config = dict(
    hidden_act='tanh_gelu',
    norm='layernorm',
    learning_rate=0.00772,
    beta2=0.99,
)
Each number is 500 + 50 x the weight over its row's rms, rounded and kept within 0 to 999. Layers, rows and columns count from 0. Numbers have three digits each. The size before them is the row's rms in percent of the matrix's.

# v: layer 5 attention value, 128x160, rms 0.234, rows 12-63, columns 80-159
# o: layer 5 attention output (transposed), 128x160, rms 0.224, rows 12-63, columns 80-159
# q: layer 5 attention query, 128x160, rms 0.146, rows 64-93, columns 80-159
# k: layer 5 attention key, 128x160, rms 0.138, rows 64-92, columns 80-159
v12 100:478588549489464504454506518624525472493476423514500452466436620514410494530513504549525525482390574610501482419416494586484570387498454470479491542478629536546477440475477498553571508503517497498500499432531518561509495552548525452440438533
o12 088:483433440468610506544441443438464504481468470502524604533563519474485537480541495506541453514555508422532580528574498419550553470491538561529507379564451471480539556503504502413429452390411455516515517538508493471527520491414472556591503414
v13 095:494568522459532462506432510470457433505530482452533495561456567508557489500495418466533527537485444550496488434545573518503547490590511418502460415490539581485543482501571511499557524476443590463458489546516313434544418398472547448488503484
o13 097:509447435520450500517534447510538495461500495516499464496516453544426449531450583433451484406496610542489436580434467558512473432527537510516500528521469385527507437502526493505451500486513410493468548558572594479524530500477493492466434509
v14 091:549493462505391615410466439556544570610484562454436543598373512499499555463475456504477453540599530515471426504561584472495554578479521527495576551493486524458484494495525608456453456461518461460534455526557432558576483465527384576554501505
o14 086:473511561525598461584553501538467395422466459477492518482490584522474465453468556492503544451443508548525550553480439519440416397492489560481508507525478535514534488461559449531527551510390477577481476377464525422448470537531554469490479520
v15 087:512397513554559498498456452476502582520467558479478465578535550436555462439522432488511518495531501490580526587488534544483483501516390517466435477450463499540442510551522477598511495470576447503431497486517416470506471583504586507595495438
o15 081:439583508491423453507558457517496490434570524509571493474459493543457426560491534526474517491506550552482416511482496403494495494482638518501530459577546437436540518500549525435485429503456497427490551579521540518503488419492455483367412631
v16 079:536615484474491522581463471490542350458564516442567476398466487416575480445475499563506479536523561549490472440459564413571543531652515518518495507492448573484547469597414533441507511485558491410493432525424557488514478467433568491514494498
o16 076:555441506516475405443485428525518635563422446596448504589512465452397498543557488435519458465464455443500486566532429553478574477374482489501520490492587452527433549442506515553499530482474492493548630460457621508506435557544443461529523453
v17 084:602464579536408498436510509531509460508532472447436453552501602510483532495544494517539487532435504517459433409556464443444568511617479496537388510547659538527438592548511591538412426475493427571509529488486483580554490541496525505501568528
o17 077:446470484482544517555508471461469518591445477514548601492549508498485469497493532518476500495483480411586569574494475519544510517424505488430595416418424503495585538461536507449476526470464495458523486514544536444468481547451431502500372429
v18 097:416509384516511484562503539559488535519529554567547465514498443481434473377587477425512446457422409513571464540433567503477373435471434491501401393427508471539484570489547482523478477411655491534503507437460545481498519497513510569522548462
o18 090:537570496475454469477403499396554476494542481410450528486501455494439494546517499531500497552550535552464521426560454505557590499513589528441527516547514472462525492485523529527540522551401551494523493522507483521520497431480452491439384519
v19 091:529429489556490432546521569519456404513498468554524471527542587520547514461490487555531442509516495449578453424482588476533519478468472412538554547428463522579514421501535428508470498505513399423516501424377431467521521601573529516478470504
o19 075:445517535429542546532505427446511629487458552469456574515449441473404506530506535422461511498513503483446495554382441488536476476548586549528470427576492516430498602600501532483535453461468556597464431616557554502525465391478419505569474505
v20 094:494634450513468579503555486455497513552529542453468519498484474438493494518464517439464535528463548511510514516486463417530509462498495542488457520425396635445527484513464506517552469457476418461434523536436545538431519571571539458535530439
o20 079:539457445396467449458547580466472467478484493585518436531473546489512538485575412585530392525453499505515498456494506571548515505490499518448501449500627406530438522436436521399456500539518518527601496492458487478533442493433484514378479525
v21 100:430543579489570481456550524445491495466498562492460479518518446466619407427505577541479594522565405486530533577542489480476527590581585537501458374507513479533424436413467530447440473468498480509567424518516416499454566457471454549528448453
o21 087:537519421543461432527521485517521563486411444497553434468508523498433542679491456449546417506416507491507537399459557469471455486443419451527535564482507507428499499504479435500518452503513520437444642511503637480512445505540516454503529507
v22 092:509471505524447498471481505533542557468497373498346487524577405563523499491427471500480507536399608444523586458498459603470630490522482491532525493512518460535336435450505475497523570516531437549525597582509496529491425470440525456454415503
o22 084:422501496438627528553544523523508440561446585505614508506513589548439529468534478513466491427551523512527492530516570367501492480477478522569536482527483514508617560509488521489381442444487549439446379421480490421520576479476486437590548477
v23 086:542565491531474515436401516427546546556584577423530561497495471503468480526480562524503465515530624459560519503552539433623489499565426495455472481538499528492529587548515459519557507540479537429412514541590650424498435491549527567548568507
o23 083:517518523465469454499588448551366457500570461531460446483474528537505464539460461554525549485469484569425447482516527543408471523473520531559425400479537459520486409400488554461468479502542504555587569448494405600519555517521489484390462490
v24 083:609557504517494523460566521387549467514566492515519521485463545475440479448484460642579521443497506484531500593512472551511477505422518468501498547473540539485483397554443571552536488583512502487499578483571509447455527498491531427582424469
o24 076:510401434494532484522518433553472504475417470443432473477579485535607516474498479429492515511484427519474492419479499403442526468515474501472580481448489498433497491413513446451559553372571463452472543516465529440527482516547476519469596457
v25 095:496502431500485467459549577457485465446557514477542490576562599515501531568464463537475471583479433538437474517541497478464547491537531447470415460485539489528453592443555480487440452542568578472479464446479473494460526572469449562516522513
o25 087:554463547504464544588475482483475533544528584481571538463471444466521463452507502458507530398527590459546513528410532564481383540500493464556488458512494509509540478530460447481523558577435490520484594626541495502558524468438519474438527459
v26 085:449617496491461501464520424491477525465481555425443528573544456514595518542396464510496487433462591506592487590452470424551469538465544463501501545486531440496493479517453488471541489548543572552497426528571576562592464570455463467500533463
o26 075:541450575545559529564455542605500540564523528526553547484479521532455502426515555583521559522528453495442465459563512529377537475499536513556433376519499495517606499432528477493456511459402449457422630502477453442483567492530561507454515550
v27 082:459493530452515585612497589553524443539506564457527454456453460486578510594530480522527573497603482507574587496484506510405515607523472521482567485455499484536469452521573501472525523548429506401522547486383458566526507489493528475552443562
o27 076:532576500525470472452540466515398477456515500583433549570430556581454507464499496472457433567448545558493366494479509514583486500523571526530497523541506516542469560551452501547501438519555502520437418469535556438452512497639507508528512488
v28 084:526520549454543496482496452566530597484500464505505508495557475488562566595477428521443453498409467518499511517574480559433528594436455508569570524410538607532440438537495437561458600528535606529569542525501464537465494445466509532465436547
o28 083:463450505510509569484500498497465433475498571445576499509439522574523508441414554458488615449554486477498481503427533427515483342534583433493480519601450474475526499539463454482503417452462397488403536537472418466454503440532465516495546568
v29 085:547444424544536494498573457510495551438535447457483535482532564504614446542467511508463505529469530415529551509479419446508494575424547525436536535477463448461550431501558533408512472493553512614505433502512598481445447486452482543484453460
o29 081:521581544479476522520457543521543444511487561530529478495507456478462537456445494546505589482528439513487469489517627477453410445534543498579521511508455605570513514409517406592440518500527493470489610484533435533488527504495437481530533467
v30 090:473388543611482469441561525451597504534514489511425496508600462520506469468473412546556553553505471518474454511474446664487477501463443549520414498535514535529501545501506474623427430477529425577488484495537524573546538523470582503462434537
o30 086:529609481475469577602522449515476497436508526473610592483553594522523531488486545529526535529476518477531540507571540361534504521485568490485648533464508531478484530577576514438521505488491502478564509501535482395426494493488471513533535422
v31 085:515444564508490412451535472503506438522561458495491533495498518442437533503404511547548515522503496513439470585520471497497458438512530568446460451472457538590519391393407487477562478535499527520468488474491497407428491564377419503471417542
o31 075:513486471507483557563542488439453558535462516462516462580540444528529505501506448533457502449523452466510481440468517439479528533443443484620485528448558477423443554560507488435404518446495463485523509546401521535483529482523569418498600481
v32 095:463463480542464515500516547551472506473511565472636574548486484482450515521500533513513585536457465511499546509410540434453471476570467468429357406526463486582470446504561458531496461482654510592440559495498541460495458464591465447458551467
o32 091:513578502469503434517407472435511492489525491505447416480575401523465409384483433545410470425566553501543392478603481533492544549479533478577600509483518536481533505523540482501468507548402559404541468534477433492508584492454517463461475520
v33 092:484468481523566431579520545551569465474433421475551436493502515479426554570558474501554579523533443443444544522553551439465474428504563429516503496531565501508543462361506455535401521530442445415477502491516531512545485526638469534457511568
o33 083:529446478544459539446462458435428550479506584494445497480496451516599436407512495492466407517505541465578502473442467566533446498494409496511492534449478563492476512511514526439597563500545572482513501569481467378495462433444553479567519547
v34 088:387575585498565469527528466505474570510460504497465496477528534506507460532478624496435448416441475528456479519482458527438568479411559517532397508458419422541442505433402442590426579525502547523563561601464424490451482497508448491490510438
o34 082:555416535474453510416512487507603553536542572515518425484523489528480495595537420503496499585587539474543472454421515482554461513571461459504481470474530501510533481537531525476504451475478500431396427506524550529608573493517536510503443621
v35 096:516471428452456522499517515457460417512504612504470480557515464487544556519505479397472492561456467470461578389498495425475538474488599572461462453508343548551450486474544499481486461476583592497484519551484500566528460495541487509473517496
o35 089:426509525504605435484475554550549605460471439486527535511482409521401441516540468593457425410553525530545439547525484560536547515528387426539489508468643463491536499559464537501500535506429504445528450475485468446531512466477572448472546493
v36 083:548438454464507557563402398454505528461514405569563545474529457547511515505515481480469455530560539519534459447427545479525532513490459454440523503575510421548495501474546550420333530459582560464489549447495530448479518391391575442435552460
o36 074:410558559493440528436450511551512457486545556469469460496401489439508451515492455413515520422500497460443539543622520550529488482506543481474519511501463581506498441492500551593590531513539539571533508460479512528450474477547448516609503468
v37 092:504460498500460561418551582415476440561555553383508445439447534565467517505505513504553528484479444536511432455426474484445477486482611523560491464507482531528420518478556499491449419556529544463473501467487595560455459390597424413402423532
o37 089:503546481483553443509394414557459561423440435501483561515514454449523434475533410467491453455512523463534549510565463474493566498506415388439535453426449477497469479456443501550545550413487483454550526462446422454513491526459513498571561390
v38 093:640562442560483568514550610424453502545475530549441479567475534548405519442509523516474521565477578448594498433462455485380502485565466495520369531479552529462477507551504540515403602450490506522472473547449550593535490498485596469520389490
o38 084:422414576441496458506495435566515469456534496502504615526498495588527414535476522517527532443528525590431521540502473534573497401557609538433488429478423401587548470502534480561454473451496464472537508431551448489460514486519454496404499528
v39 086:585431521586566498457479494482555510536544537369544410506410532501494433536602554521528540546532470523525505446588547488553447447525506459518532515552487543556455488507498489478426501534435630544434404426569506492394425500417490512429395416
o39 077:426538389500401547505530405466471503424484492510440562463521369530560477528438502464472440501475516490481531477448490524489540491551468441504465544416445448456492454567502538464484531465616455413596621594486468449511526464503514481567549478
v40 076:512480499492519533521574555481486462576509567545559491537594506515399522570555442560599511491496511496496468460560532524485462510558469451505487438392487537557474460494502581509532531581408563528501588590494503529536452411504567416442472534
o40 065:499456526489406511555530419499508603518500447458434612539463439526576473542453510473445456471484517546456475589402475477518612537481539504429494515478474385425443528576448480478488442456551461441559471508447504443417483533518443589456494489
v41 093:438542477604545430446519518580521428477473424523567548518417463532524437566515456444569506472431566521461520524581549471465571458509474436456533504468480531516494514477511509479587397522375486470380528453602458490556528475513570463524441551
o41 078:549524452437428574550531450396490530436445525467417425489568556485495608442559565494445432552507502517538440472400488548571420461531426578512442461511458561446447468524468482434475519510573468480532526544440565358518505512511399538514544431
v42 081:647546461564463542463473419420509502487552635487512500555590489571474548418488491490459421465463448431462450495491495482518487499474579507519601563483458493458514443497474593449507537469470590476552483472504427486521493526534561498534526528
o42 077:408431528436544491464537524580439547476442434463516479460496509433549434548471538474525543484490444498473583516557549550514490470425470419464483404484570477473523475456469474513461514483554369460409542492434558460442474503533501463439575511
v43 080:377519555525536477518441480573454534528501439502495446473432453575534400437502518481450498430587473367461505546563484549491503412450489491532512429446553460505508526481422470554467511441455509518586573489488441503529517464471524483475455500
o43 071:555500443400445528467548515484518511456519522418525414488569552485510584579548466514500472561403537544461538398481551494534510504501472506452491537509417488504536509536556528466519494542518439520426449487542473459525588491490569486533553505
v44 087:535554543554511406514511521516500472472491390469527539533455568478585445420522528479580395573527587459523503490480507524464506553526491458529461518458550475504562436591591514519480479474593468589454441460464492513456507533581479536478534436
o44 085:502470508461491485542459466486579511516504602502551528512495459469383529516461476549503617418527480493524519532575473501554500403478588541514560513510431541545547596445561491516522526483417531523582606504566528504539455502374417449552449486
v45 098:430474562414450397551513496610486503512465479504538473541451458506529532550410567459553554318436548519487493515462504493541482488470450425528580564490503570524498481494506481490526392509531494452544530500494440463505558607481555489538424574
o45 087:543535507563536553506502487407425538515529507509505485453523648444473541526581557501475443606531463473602459523543512542539529568465548587561454402570544480520485509506516549517462474474435457529460475588464558532525488519572444509528477486
v46 087:500473516576539601458463529433505559494511509510514463486502559461460512622457484566554542473549561570471563502564566465455538442462602494561521514568504501463507478515386484547444502523398544530414561520514514527498466499421546423499512457
o46 091:490485442501411501496528445502441460565546465502502481498514463549647495396555491535477448476401472477444441449416478498471541564512451450337558548453492516534504544549514515489544440493610495483513465518501429396447575562487477603487462501
v47 092:470424512444428441527555472550545522599436448587498496522488503475505570444471414516543526510540491454443473531566554573447434476408481433433499435412512539543565474535476571555461481489488411496525534564585470541575526435543460557522468536
o47 090:495505498593557581557512558468552457410470523373499530535535533541537546512495564514437492484506487557542532504417481414532478437560476589519546636534435483460426544558536462474577576494422507534449422445460521439438474451485527507540502490
v48 073:520450420512449464555450443541484560429421413442492454494459440413595498501417501501450550506435557516552465545552454459463550610562497411490623529530426463524538495444495505450437501572525481549523484654489501473528491515438466470479518532
o48 071:479568587575534492554554491539526456572547575596515450462491537545462497433558584480450455468469486449480474549439592594468418434458524571562506518515531554513541523442560496559519442450518482428408495436500515442448524503564557480569470558
v49 094:538467420395541533510489604517545460536465565510546443550485513536421496431522553536511521502477580504448489589506463536498468515505526465522496489452488477540462487464468509478424401475553583501577501586474476545447529401530451571502515509
o49 077:479502565589500494458511401581472522458508436419530539438440562474595443527464521439516533505558432502557500469595495514499567492408471477453557511474558479435487483522508488518575522461472414414470560415490517468505451576502595450431517534
v50 087:494522448513540523504549498544477515471515477540490628470487516528551538538512527496464496510494511448610500515502544487564502576450550562421494512550375500515558528509463491417518480593532551422504488449518574469504494493453466526504547473
o50 085:579495543548550492506482452535572402475507522512449453468432508534450480464484529447517526481544490539416418473488518577487485425600506566570475512496595511515478388418549523566524509358528507573553549487545448518540441518516513470576496517
v51 082:544517421451483506480510458458524513450496492539409529489474476535433459588498509509503535437475489532463508585494522477432490421501560523512423585477607430491524552561484551478552515430615596579487524468518436518455465549538576514577574438
o51 078:501374567537542493462415564547506520520510490484509514484544424462599472437548480500497498536533500491530517459516465551537536588501503455453554458453451476547513438381547439509533535561430475446473586536488580499477515508483501478415522503
v52 090:494570425492422579580376530482502490462528501558503374517462477447552457564481530421552539471567482406420565529503471502417520530556542470491482464498531452407441452414537500440495541443422482531509508577439535520529428479489489604479539479
o52 083:594473516452484439437585531546454446568549496495538537511511508533501559478526431535425473496429520569558474499487552535538462592424489475417516580445427543586550566429480429507448474617561476465465514418488532471494592545563577423520482533
v53 092:515409602446483493431454446474542520458540465549496505570489465471470584572420559444559460529561483408466583595480540482494482530504556557508510439516470507491425582475447447525518580488522498448511518477537337450490499512619418606573597514
o53 073:486541468552550490519612603488456433497502561401535391523427477534553438471501413523413516360523497561531422473455455558499480516500459437417455576506542472525576428521507518509529495515473491555475440531443588517488482506446547419482454571
v54 091:506437546464497387444557504520553523513512442533530518496531571475530462468562466469525466498502494567441530488574428586453473508445552537638442440526510463581498504457533472555474397472524600611463464523547498485504439486523389558449548560
o54 081:525530410493457594544496467506520528530509511419501497445543445528476551531467520505496582534529471416602467511435479344564551511514374422434561596411457590420486514531538566440547569564457473416520527525490434508490561497484529454544548473
v55 089:499530513492483550494490539558464566467412597519546573473513510494436598481584483492474600479445487517461507472456551539476461443518463416419596560505557508507473432445544521477563582425504511475525537590468578453467558437533568474479543459
o55 078:420454568526584460458422513474487503495539393485449487480491511534570423481417524494548446502564497509509540460616551497477584536513515545539508436579554496472518462544444468532535435530542572526528425403483358546459466529510483597467479514
v56 083:532450479480546497451450573536501589496458499460458526517482489467460557525462486487571488536531467466485446396515623468490560427536440465455534523472533457505499491503576534442550493515522466442460435440567543488527489492473580420468475465
o56 078:454482538504434506576457523475468476549589485508507523506489461459523397462476494521462514383477597561435609563486462482436449544470591503571426477591479498507560518525521511525428535538456546556570524512477480549505529442474470511504593552
v57 096:584486545511496491449521496576459534520570544515445536503551493453432529528500537572551638542458430582552457526496490551441496459492454527506480495477580608574504443495516505566506540505570560379457530448505492476528508502561556456397414569
o57 090:474518475534559532571430440485473459451488430534546498498522546550548436473536490479500387505514530421486538415534519482549549474559600499536529454557492392454459463546526504502429421409448436537526517565487482504436516471464530543553554483
v58 097:523485477393519478526482536575559485405434449580534416419578505485481492539539462470478473518465524500526466482574441506403569527594482400465609439478464422483474479480516514474556458509516504478517530517452538499463524506429535578510599490
o58 083:489527491591490540480480504496446446651561467447505544524451546524548567431489565478515512546558461527507528515447544497541414533399510573536519529576576597447484503515463489424530424549542560474477510473539529491535478497590473548474482514
v59 077:605517482531428526502468438441449426524537441552443482441503464486507513459441457443471473624529511440593463463569498545458513534450514492440496423456459562490479557462568567567487526486491476441471495455524499505429524490471421549488434441
o59 067:375513481433572500513507593512573451443445562505502536580489531545471510525528501458487492421537525516475614530508488429562468428544476553517465584504434441492442446523460499422514554504515543572552481442487539538577449457486573468543557473
v60 099:439467565458464586448514500586461515405520573566522565425527535502578516592522463467512470541462471528588507520467550509457401492548589591565474421505463517507508564458480504503573568487610545439472500414493421370489444554439533467575483536
o60 090:508521459485524453529453606412568488558528545468484444583463408518415524467531556467484510402552575592399475486494475473526575542527456498451456546529550461520490464557494455478513439539510523584490471578459551583556526513544498509462502489
v61 101:535515569490474426403463542504556455531537392482439453479491560583410474436512510510475446532549598460523411401556481503531565476546498459563514459459533500551448453463546448508449540541551488497510544589538565501499523449499452437433413462
o61 096:445462394448515567611575469557463545576491488436562527557513444473503482549510439491504556432452474519500677556523510448446433482490480464518489475510437474525562544513528523472444535416442507474532429426475452508449536512449542438599587498
v62 087:503488483458490469488455486576529462462432385495509485460460524501588465537521508536509388547537470485573544478567520514506536556507484418420519599512460418545537457503478423484419549589567546442472479418467504504442485573439520539493514465
o62 078:471507507517503500527504364502487499485494603523464489509504447574405549431466560461516559482536494492431409492435524490495422370514488539596482443492503650452526490515512526449620433415512526551484592503617482432571503438536480486559537488
v63 086:566395471532457541539589459480513607561417519481536553512437531567510557504538422498510514518537426499508561601441542526491467464497629578423427529510440537500401476543432554499466513488528479519452461529488494478517536608481529447527539470
o63 072:427514488497508506442468582440549486414499511524500457525552428500524473497489552584461460436467552538524454501396491413441507484513402471464565505501596505510551519470513487489580510534527500493471507575521439455495485393507478521362493552
q64 080:408444448487531489500460513526537486522504525413546588408573561562466590518522483536509503485506494534571427442448483483537532417472489514517487494466532490448452487422474426354558587553468492606415476433504525446511503496482495390486556504
k64 079:498441639570478495496435488536447431477484525454439507503431519521506477526461450514419473495544460421585499559540383456480468561453428545567474464523589563427515460634526492520453510519487462533500487515415475523431485503517477537538472540
q65 083:512502530497525479506535465527481474615486531509467580410583450527530493439425381493452485402464488549454479420475502413592421498480504502510536529358454465511461488441463431476549467543460475524466427594553537499545570543517590387545519578
k65 090:480507537431506518477472417483416476489521447480636555546433545501482557568534521491564480480502513560512516450505438542498493606378438561429491442555568601501513476477490532439329627439548485466454468418539423478510517426472456467460461489
q66 102:443488441565412478598473516514598489454538530558517572452513372548417478543578461532453475424435564483425416449450481429511534493523426552551480521498558430405507541560529517488484556522465430510503581415472501553482568406490524589544475434
k66 102:596484466505562429588466587542488489565534495468584565457482462538527488487515407608459478528430485516535510512424456478528500534495547484454453495480405508434564477520482524476455429500471480506544455510554475471445553529440480464445584508
q67 086:568553472425462532442521539501532527505518562526468455543581431513492503559595470523434466573588479453578502485525443556576520495643526525510519460463448452554551484494557545589568554586504490533538499525593550523544544535499550577535468515
k67 095:542384478440532461558529594511448424497471551486570595457434430460524434501565466575522451404556539453488564387499449450586466514508484522556505513490556553431490622441516504495463513607424531531509481554464510554494517506561470476429542560
q68 092:597547463593539503583418471425414509396509532466471568554458549530506457560493522426522457508498443556453467450539541560549543579436503509436534446526426453565500439521466520584593514389548472502515485471482494573406463413515515445479490510
k68 095:504441547581498485535531434521555433374524447506571445439550495467465501468484532457494574553468530447562437584479494485481535486675550442550542519389468446497486507560556501507387473364515490547531457478535458427547471513470486469546527579
q69 089:465496493529529570574576448458483496491484571459449506562462547510529541454471454538535474549501536502460596518529553501501477462443530429507405552412494493477494499494456510464547384438492462606542532522442434484488399548475505563532513483
k69 095:496506536463466446476385476516461561522445491451516476530426448561417436637502589489509559435544477451472434596439532496517562454508505508505523512501492485423566470548525483562478537548493581446592454411526471520462471433558562538480450499
q70 083:519500600423432464502578474552513541518442470538543598447551393511521519489549501492591555509511513525461522530447487482461501496534443600499479458500504453536530469551421490466526481507372418498425467482385478462496507549565509543463436477
k70 086:474496419626431463479605411528550598434489523566492470507399448514505478502559624528469519549469513465514421466397499422500451485496491477555492571438547568488476476483517514613568511487616539518583575475591504515459504463504511504521495541
q71 089:434389475508591485525541444577547463586500472436474536478456517464484475457446508454438477424487432443567538516483499524472383484496449536534550537478534482442478478407536489576556527587476404592507488514538506540515480522574538477533526537
k71 105:420570499510420563460519561513506539391464486567509520469409572521523550428490532446525522461610552525493471464453492470469414483423515609553416501473505528586504527504532421520413467540481556428456592421472459527460549476432476510487556449
q72 096:539539476461521466512498526473461412506526466570523456554489442540512465483498517449525461469567502504473508528500510494522402429517501407536489463501532587409588467572547479472442535520565467457495468571598515418429457545474584524581483536
k72 093:428527415412409565541538604477521477494426463464523504554619513418415431525459460504469460500481577467534468461416476484536580501562459505468481478546551458424482490523432459406527470587460484516476528596400486490548514389540496505437512535
q73 102:445497494491460490494493477446517377508518574438505600476613516528437512441474485495574512412508449443520449496525522395393470481491441507408485539481534495535439573459510415472493522581539533552574536432507500542525498486449494449466462518
k73 100:421494548480440495496426437522532473531466405519403516501499398509486366512481496470471426443507493587571538517492478491489520468459425548491524418534473444500508438532431451443459502409432579472372455483543478477494515509502462526428418463
q74 083:497541433444381463478551447533518536439461534387558522484515428534458481577411485493514538472568473473477433500574493417530529507500495578446567493428564470488410478523496521408506468529451452500508485501472529487474463476484461522458530557
k74 088:507508489566481484574455540454388460534559444484496538458486513447537444504475565510454441470481436458558473611577389385489428511524528355485505445515501652429479471485512452456474441500532515485572490536421480494434471511511480460481498477
q75 084:511484553501495446539495409546490452541424475445539442475469447466521475438469429581570545503474443486505490438462532508645591535557601562500577504514472549482449541538495499509439506608428506581415465477571505470529499389522543578469499501
k75 103:464464495513404502465466541483461579501516484492552497503442632463576571457536511505450470557508563520516468496465447475464520427472498479634519498549554407496484446448559423581638495467513433417508502531485497412526523563456495492499583448
q76 083:418432497466455532477443438448523546441467441569460439492460493561498567495573479596457464542588492467559505517503421440611514432503472491508483437511477482505504404470576510484470533537435465536541519489590589511559487527562508507505417568
k76 087:582511517513505500476482592558438446517511537565546499444409542473542492470527502511485548492609547554444521497477512583400507544437473518545476544486493483446494530509464490555557528521450538504447482512455515575474475454499444526526464454
q77 089:512517460559540503541516488486547482578543526490479565429497523490439491566527488501456465482554525527530499488476564510541412417549490568527530501586536488455468502451517438442439511468420472444423414516491525491533606524375430494577485474
k77 093:438497498465512537474557434503584538382509566489506543484446503612485592468519494492516473458532549567413575388442512457463432579514518504469406442518402552422480428507461466507453414498590498544515540489543475528403471474526500465456489525
q78 085:526503549538566557509525573465433498522460461433458452546553494456466554537493416552485439592497413449520408369498476479536450569451408460487519499517468526515619476599572545508542480495461488521400533485512529524589524513504448436526506563
k78 084:563449439507532495539495419499515420452463503452507450514515526562587484405562487514531461549426509448454558491453503513488489514445561437576396521521497485527431452484529529436535516440491432465457646478464522471557490467512570479451449542
q79 087:479564523546481454462460539488479411498545443493491495511468540488555560472452492597516438563420478544449475412495494500502451503385453469441516412482581570442539405501475422402526434457504442404398468455478512516440568509502472461502459483
k79 087:443502489497497516494524459409480513574427421560490407526563501576444551491474412518463560535468484437542507550455416467442511574600500498558529545536398522545446513601492554470520523419493515528470504567488564510504542515485442526499480534
q80 095:532477391500369500563453548516511398489578532525506488515534478472456504537451505499524497475515406468521572536445446608544525563556455522548561514537529513539508518620422591493580475501476520386538465456576510508435576511520559541583479467
k80 098:517446509515492538514530519550467493460491516430627576511488500433509372490580438602492415552482671507529516529597550469550492480523531472377512467455542416557527531444524492569502597536542467513495417461503537451503603517530450452530489556
q81 130:475448508573589457474544441529559411616465506419505537412449483531431473468488393522450579411501481497566479434467439469500459516455391576570482514492459507449435539427471461363480543520486457471513503457464491470532506453443513459513435487
k81 100:555550517549504525554467531509506517484580439488541483557459496608503541554485449552496453617483521544480483505504466514562541623477479532510537510544448618509549375516507529563541543495485548564532519548526551457549579558593549462524560541
q82 092:576484497396489455478419449431462528540568466527523563456616482466444402500485436515475478413428518522579474477429540326419571586486436462503471417573431505486617484412492523506504547423476443450535552468536505494526529362541553474492560452
k82 091:512459533519585508576493560512598515597464443520530439499453523503542522548551461511566540573499519526516481494543507529542424525529441453553451476494634507492417613469487540528531504447542517366462527506472494452413552546432406527455574562
q83 082:492567486477418599449470565564475505482513523519591524424558637589539530547491535451477519429553513498438440563494596458550425520469573477393537444481452503496549513465526454473396512542526509495500435554496510556436418509492489441500464504
k83 097:418497552479455566498546503495482434509515554517443572522565561465433523492435504481517442484547459547466542511507433481432492530485430507538486453579448527498442475613524605427528417446530530539448501580582483527582448488485422563487514514
q84 089:532446611506468461491466502513523552498547463456488472460562432492581490403560490507537491464591412380566466451445417571419474494514467493530497476534517513514470461542494519553651529571442474443603573456515473457528565537510491531499606378
k84 088:497431416467501535536593522553444581464545624535432540574442482420500492478532486492441549519521531517551553481552575542558475476448485483555505617455458403528535503405461445542479507496513430491439502493487605520443488489454536536590547503
q85 100:400544458494497477486567587528533450479555556434583569480579543497463589518529603480566457495519480573462357427476490497436488507456466531414515449565552399472526449516539453495430496560506449521449501494578519454498535475487526458544487447
k85 100:407462587532443470551425447552572511528567445514522520432581497534472472523455499575482521485536495379564676582539503421403481472476533527539533443492526475437564565528501422480522535456484512488422481532448482562414521543569391515465435507
q86 091:541481482504443547506511513497502543478445491473488493547555468511501495584519497474552394521586483498529580435518516612422426468563476525377535601479460425475602546474551510507581556425496603526634539423503523501471461530470472500549453447
k86 089:460455462446465417531527476549508550616552519532509532416510467493450522432534476587601538531451533504475451523476548471528517486492626444570443378484503511529530492367575450392498525450296468584468534506547569437523505411534514510490510479
q87 087:489430528522477522456513488562527425523566501471428559473555444447395504537428436517449498521485567564607475516476448453523508547510458554530474408432500560451479463518511595448513426572499420537513490480476485520549477552437551439530486447
k87 087:493482456505507423480482592371504588480480491473510416542485490603459566554486450586482480513405593477527520532468449513535459497429471506468509433421556583487505489615576530372479470457547543487503504501477538523478588500592411404483531551
q88 077:531575477534542495543541506514532444481505520544443589414509466463461521485504520483497432455530535557486453446561513523574521462545474573514539455487565416446557510523407486551553456537466413515522470557573497504474470512479574455462436488
k88 083:420519472542443474489471519540484517419525578519542535523350488511487472510497477522517473462552589446506533449527529466500496546503555520405445432433434501504468514398587561526385507515611553423602524460504467586497578455410404536477507455
q89 099:485580527462526570494554484467483533570519526415538525474472459517433504477507498510494517512453503469623457461543439500521488563430432514489476448512533482435437576409495512425534575422536453436493534384399447481570507483451423550477394513
k89 092:452536529508523504562491433440475476527496401572531381506510498592515485548544510471482517541517545403486518538469476381491452570434479513465492453517482480581570477506446494487470461406450580473548514563511573552462454522545524560452457526
q90 082:522445573528496521527457479512469463457498453495464427493541513436486465505498489494439522439537470543463539442469516523517476572460483501515589521346435530538630514421441496419562547470530447585552542474516504542492444528591535417465409523
k90 087:513570507458480452510508396507458532500486460502494536497423585559516451473486504494568479492536564481498469549487489543478469486481527511523589509569427502563450404534520524556602473503492460486568487450408461372603572428528426457436595523
q91 111:559513528481460605543466459491433597429481436448517438484422523449536435528493533502503470567501532467509508486518504471456425560486444446524461511481551487569509393487506543473523527400531537478523571467455480440523388537488465568461412523
k91 104:518449455478456403516484425468453544539434546619473511544460451584482479492493569423604558426480475547453501633525502540592542477475516458397549507525414468488536459454470508468491523420486464490576532458510546476571454502530583446530592428
q92 102:500521512533532510451545479485388522416432447490491409552469570448599549508494481565481428533428494484424538490593549550525535496534500455435524519486505521482578497439511501509595427435536502446508533463547538472468456553491464514457605450
k92 096:468528444410479520515592516514428508634498520512499397510494478472534446524487507491520514518466412447459584446526529403491446491490486497428464447519521533531499493460415509514406615490462530527501558530492564467539552496485520530498466442
q93 083:603626474463423490465507472557412543462539534553511441608573373519488499591523572472515430551501495548470586553524504605597556597497535452442486522382494514432488475511544545513514500485505485442548550456467499517461520476632535548508526480